Each number is 200 + 30 x the weight over the matrix's rms, rounded and kept within 0 to 999. Layers, rows and columns count from 0.

# q: layer 8 attention query, 128x128, rms 0.0626, rows 0-46, columns 96-127
# k: layer 8 attention key, 128x128, rms 0.0625, rows 0-45, columns 96-127
q0,204,189,260,235,175,234,264,234,223,226,181,199,179,216,187,182,117,183,121,186,176,153,131,245,174,252,241,177,181,157,191,246
k0,214,125,124,187,224,200,208,224,168,205,195,167,136,225,160,227,221,155,152,179,201,272,237,211,150,191,199,185,247,213,201,206
q1,198,164,214,160,202,248,218,143,163,221,257,275,239,204,207,202,236,178,224,254,191,251,193,248,213,145,142,215,207,160,251,147
k1,181,201,224,216,202,180,216,209,246,148,174,215,258,183,255,168,144,235,277,195,159,207,187,192,253,217,270,133,159,228,206,214
q2,217,155,253,185,139,216,239,178,186,192,251,244,224,211,244,167,145,217,112,184,211,160,145,242,189,224,226,154,194,138,268,194
k2,213,179,217,256,177,148,168,211,160,214,227,211,185,214,189,196,212,191,164,266,223,233,146,226,201,219,197,235,215,188,216,165
q3,205,224,170,153,222,190,202,178,173,167,184,228,164,200,138,226,217,169,269,264,201,251,156,131,142,181,128,184,244,270,244,215
k3,142,185,166,282,221,224,208,158,219,234,162,140,156,187,160,194,178,194,226,151,182,167,172,229,300,225,220,197,208,201,202,270
q4,185,209,203,196,152,196,168,172,180,219,264,212,235,181,238,174,225,216,230,191,192,196,204,256,206,175,264,177,207,195,196,162
k4,210,174,190,187,203,153,166,178,189,197,183,215,254,209,256,191,217,220,169,223,209,155,184,229,199,200,231,221,168,197,218,197
q5,239,210,168,201,214,204,179,257,204,223,142,205,164,241,154,212,190,157,195,186,231,264,261,158,218,202,190,209,208,236,230,187
k5,168,233,156,203,185,247,222,219,210,160,207,193,200,184,206,231,169,213,236,179,204,234,239,197,191,193,175,183,221,210,163,134
q6,188,196,191,219,145,184,220,212,197,149,181,225,157,174,183,221,186,137,199,205,164,261,132,180,187,203,206,190,190,213,247,159
k6,205,204,190,185,219,184,218,172,188,204,236,213,162,185,188,234,209,182,201,229,203,160,234,184,225,212,216,189,235,178,230,152
q7,177,238,147,256,179,173,200,277,223,225,132,185,177,255,195,214,196,222,195,151,202,241,199,157,200,242,177,233,185,240,187,209
k7,179,213,173,165,192,233,158,200,179,188,187,185,222,180,219,202,165,201,212,198,215,226,235,197,202,174,199,172,173,200,192,244
q8,250,176,299,195,192,206,208,149,208,155,226,201,165,165,215,208,178,180,169,231,222,236,134,174,225,179,205,165,234,183,265,200
k8,238,207,200,212,220,160,248,209,190,196,194,233,169,203,143,186,239,208,215,219,226,164,144,197,213,228,205,191,216,158,218,189
q9,220,164,181,236,195,178,148,189,161,187,209,227,189,148,247,221,210,164,218,272,191,192,132,203,222,176,210,239,243,193,213,172
k9,232,213,202,199,188,166,228,184,211,208,209,192,145,198,138,197,222,203,192,189,190,159,219,219,240,225,176,217,205,162,234,168
q10,254,192,232,189,194,205,225,121,175,183,145,201,216,155,257,184,203,154,236,212,212,165,159,209,228,172,175,140,254,235,238,196
k10,166,194,154,255,176,175,241,189,208,196,213,225,239,220,172,185,199,169,193,212,218,148,172,191,237,218,235,208,195,163,227,142
q11,228,239,221,130,214,208,134,252,220,199,265,197,162,268,177,246,211,197,177,160,256,238,226,163,168,170,197,174,209,210,148,221
k11,171,195,191,240,282,236,171,191,214,214,245,203,259,185,228,243,239,182,252,156,202,232,224,172,150,165,202,242,174,227,221,239
q12,218,186,179,199,182,168,213,119,155,179,165,206,248,167,252,203,210,137,216,184,153,139,172,225,172,237,224,189,219,210,217,183
k12,250,228,220,171,148,171,226,208,185,190,174,181,172,205,167,196,200,170,234,215,183,184,171,190,215,245,216,202,230,168,189,198
q13,190,175,118,216,209,169,234,189,162,219,197,221,251,200,168,197,177,148,262,218,181,179,203,259,221,230,200,196,168,212,178,122
k13,163,229,205,183,169,190,222,236,206,240,205,198,163,258,185,210,210,174,187,152,183,227,201,199,185,225,180,204,220,187,180,241
q14,211,223,187,147,214,149,198,184,188,199,223,165,178,226,187,240,221,195,162,171,193,214,210,179,191,192,146,172,258,213,194,233
k14,250,246,222,190,216,160,274,194,179,181,252,264,198,166,159,165,258,215,182,242,225,206,177,200,178,229,211,180,201,169,150,243
q15,154,204,153,202,188,206,193,186,202,231,230,200,189,211,209,221,186,223,199,217,209,180,246,203,197,189,231,228,199,195,189,189
k15,213,245,201,172,200,183,204,210,219,173,187,206,158,223,151,199,223,210,192,153,197,212,244,172,192,180,107,234,226,172,217,160
q16,208,248,223,194,176,207,213,227,179,207,204,172,220,206,214,220,178,228,156,155,208,236,201,153,187,217,188,231,191,237,149,256
k16,249,197,230,203,202,217,150,231,174,262,249,174,162,254,159,261,261,159,189,113,259,237,254,181,119,166,204,212,208,201,208,254
q17,181,144,211,154,248,222,171,184,167,232,174,184,203,197,175,213,173,189,183,243,195,183,260,263,238,214,178,243,269,194,216,163
k17,156,206,207,244,186,182,202,218,206,203,244,171,208,201,143,243,224,182,193,152,208,248,190,221,189,202,206,241,191,203,195,189
q18,193,201,253,164,161,191,217,180,174,210,182,224,219,164,219,161,207,228,167,191,167,169,191,239,199,191,178,174,223,231,196,166
k18,246,191,208,200,145,201,181,211,212,248,251,170,145,253,165,256,243,155,178,200,216,218,190,170,167,185,191,227,252,168,211,180
q19,203,206,223,174,167,201,154,244,224,171,155,161,205,200,239,220,190,268,212,197,212,206,226,203,191,203,232,181,204,216,190,182
k19,213,192,185,134,241,170,192,204,197,162,167,270,149,229,228,224,197,206,183,194,200,201,197,163,201,178,173,167,222,171,226,196
q20,249,175,228,263,224,227,194,210,223,230,244,201,190,253,215,206,189,167,212,178,217,215,157,193,153,197,200,187,175,160,205,243
k20,194,207,196,225,210,196,181,158,218,197,200,177,270,156,252,189,174,200,195,213,232,211,189,244,221,227,236,230,161,228,220,193
q21,178,196,213,177,233,214,193,180,191,210,254,158,217,167,198,206,234,159,192,214,146,172,218,203,203,185,177,197,220,175,208,215
k21,213,186,232,259,192,212,191,162,183,203,266,150,206,204,191,234,207,188,172,206,195,230,200,234,192,214,262,223,218,207,183,171
q22,262,190,202,202,190,235,199,223,163,143,169,172,198,206,160,267,161,234,186,210,213,215,185,160,211,211,168,228,208,199,208,161
k22,205,181,153,181,212,167,240,232,190,154,140,217,190,211,200,219,190,208,191,209,230,194,236,206,209,204,167,177,194,175,226,216
q23,185,192,183,186,204,156,202,247,162,194,158,158,176,194,180,221,190,198,206,243,201,231,255,223,215,223,218,190,187,257,210,178
k23,217,176,162,173,215,228,208,213,198,161,204,247,179,198,135,243,201,178,145,216,219,239,244,160,216,198,178,183,197,176,185,184
q24,163,176,149,193,186,225,267,204,145,195,133,153,205,196,133,205,205,241,192,198,185,187,198,221,277,259,191,197,181,221,193,174
k24,199,182,187,181,181,160,229,230,230,196,166,165,178,252,151,205,227,218,203,199,225,258,230,194,132,202,177,230,198,175,151,192
q25,201,187,274,212,230,208,204,188,225,209,171,184,199,189,202,226,209,221,197,257,189,220,158,185,167,149,190,220,248,244,234,166
k25,189,202,165,191,176,194,146,186,240,196,175,298,227,185,224,173,220,193,163,211,217,157,201,217,246,205,219,148,220,160,283,155
q26,196,296,252,214,184,221,251,210,316,186,177,238,173,188,218,171,172,160,234,177,220,222,161,167,204,149,172,145,217,203,219,206
k26,228,193,165,216,156,226,242,201,237,189,177,206,190,212,227,238,177,213,213,233,201,212,142,197,182,153,254,180,216,171,202,240
q27,262,198,181,175,179,168,239,218,190,169,211,250,212,229,256,182,160,173,238,196,257,220,253,181,219,204,241,153,190,238,190,218
k27,208,187,239,195,201,246,237,226,186,258,255,212,191,227,172,251,209,185,177,224,162,258,172,211,181,200,231,158,225,196,218,222
q28,202,195,203,167,210,164,201,146,208,223,297,261,225,219,194,204,194,152,191,224,162,212,172,247,137,184,192,214,223,216,189,188
k28,216,204,216,211,147,223,181,210,139,225,203,183,234,193,218,228,187,164,205,206,194,224,202,227,207,218,217,230,189,202,212,174
q29,185,201,146,171,181,195,216,204,162,186,213,197,191,174,122,218,224,221,176,230,225,250,219,200,256,201,188,228,144,224,190,209
k29,165,214,209,219,173,206,232,250,146,143,189,261,205,229,170,211,226,234,189,198,177,195,225,228,157,182,174,182,184,229,164,218
q30,191,185,159,207,204,218,177,197,179,195,189,181,194,154,168,191,205,236,180,179,206,168,234,190,253,210,159,192,204,176,222,226
k30,155,191,177,177,224,179,235,209,194,183,156,218,182,213,166,171,211,195,170,225,207,207,194,200,193,177,160,209,258,212,252,186
q31,217,213,206,196,226,178,194,172,226,208,210,219,185,181,209,202,259,182,182,175,186,214,190,228,176,190,197,201,188,218,213,190
k31,198,227,202,242,195,251,167,183,206,175,209,178,218,188,239,200,144,159,216,242,166,252,143,157,169,227,246,221,218,239,155,217
q32,209,184,204,171,177,190,200,175,211,169,206,215,193,165,217,196,182,212,232,230,177,196,199,238,203,208,210,246,142,149,252,192
k32,284,188,212,185,151,207,180,258,166,254,184,265,160,162,112,128,234,121,167,249,244,182,149,273,139,224,171,199,243,221,167,229
q33,169,161,180,162,228,218,159,227,170,195,210,195,170,203,193,198,216,208,170,184,211,233,197,137,159,196,173,164,220,240,215,219
k33,146,159,219,232,216,177,195,167,246,189,183,201,272,208,244,184,169,244,239,193,214,146,234,178,268,225,237,192,175,196,245,178
q34,196,215,206,214,234,185,180,234,232,152,172,205,158,167,226,223,201,227,197,175,165,191,168,185,190,246,184,198,162,167,241,244
k34,236,185,239,176,212,204,213,136,195,237,174,238,230,148,166,134,207,172,205,252,196,158,138,243,206,205,215,210,221,170,210,189
q35,226,191,181,165,173,218,207,246,213,193,168,105,254,186,209,194,162,206,167,197,218,218,236,201,223,222,252,200,226,264,157,233
k35,224,248,248,250,195,174,169,176,160,222,226,240,159,255,144,206,230,198,182,168,241,196,199,229,180,181,135,201,216,188,190,195
q36,215,183,231,202,177,202,237,152,160,180,258,250,179,175,162,191,192,148,142,232,174,194,135,272,187,203,165,177,184,126,243,192
k36,210,173,243,222,176,174,195,155,191,205,221,222,201,219,171,161,183,163,220,249,207,171,160,213,223,228,233,179,191,165,247,189
q37,227,214,210,148,212,169,182,225,212,199,172,151,220,203,240,205,237,210,219,147,217,157,237,169,194,203,192,191,247,252,158,223
k37,174,212,160,224,237,250,139,182,208,215,226,252,250,175,182,199,215,183,204,127,205,247,170,193,213,182,260,170,191,185,228,221
q38,190,239,222,176,203,209,214,239,217,210,214,194,114,244,176,198,197,226,172,144,216,242,228,164,184,233,178,206,171,215,173,223
k38,215,217,187,211,240,237,196,207,204,191,173,161,223,156,255,274,171,196,252,186,277,208,243,128,167,158,221,197,214,214,162,192
q39,214,138,223,188,233,211,268,142,182,219,199,171,226,148,219,154,241,197,186,221,213,172,214,234,200,202,248,196,254,258,257,172
k39,140,240,216,213,114,164,183,188,248,207,183,215,264,253,198,129,197,179,187,230,178,178,102,198,205,194,195,169,176,185,236,183
q40,215,224,236,229,192,229,218,231,167,223,220,214,162,236,188,203,184,248,183,218,234,211,186,222,220,184,175,219,197,216,194,209
k40,187,177,193,242,203,247,183,219,214,237,161,216,219,178,229,232,212,178,177,182,203,253,199,165,179,192,218,228,205,264,139,172
q41,178,235,167,203,214,195,197,232,221,196,245,190,141,231,191,219,185,169,214,205,257,259,180,165,149,172,169,200,197,222,188,188
k41,212,196,171,275,226,231,163,175,187,186,176,233,199,170,254,226,184,201,193,157,207,208,252,195,236,163,178,245,204,225,196,190
q42,155,162,205,213,186,244,268,170,189,197,334,190,217,208,171,195,230,256,161,176,209,223,237,194,206,159,213,223,177,156,186,197
k42,196,216,171,195,227,213,201,235,194,221,141,171,197,267,278,182,174,228,214,165,176,180,192,203,157,167,180,242,219,238,199,195
q43,207,231,236,178,207,211,229,194,154,204,166,169,173,218,179,199,181,225,223,247,237,234,216,188,221,185,185,155,176,201,188,237
k43,177,157,171,205,224,182,198,232,187,210,199,273,239,192,214,163,223,242,173,247,156,155,195,218,213,228,181,157,159,213,186,212
q44,212,160,131,243,211,233,204,223,154,234,224,201,174,228,215,243,170,205,166,202,234,197,225,213,224,224,206,228,184,214,198,201
k44,222,198,217,158,193,209,172,188,216,213,231,223,191,212,168,221,223,196,193,197,234,282,219,189,189,203,182,245,220,200,175,221
q45,209,272,227,184,239,197,211,233,231,213,245,187,187,196,204,189,183,203,200,181,244,202,202,186,204,208,172,195,218,158,165,295
k45,228,192,246,239,216,193,255,206,216,209,201,225,207,219,176,203,266,198,194,186,203,250,209,220,167,231,231,182,212,205,168,200
q46,249,202,236,183,191,198,194,191,208,179,182,221,202,177,210,216,200,183,211,212,152,169,214,202,246,199,194,213,249,166,277,213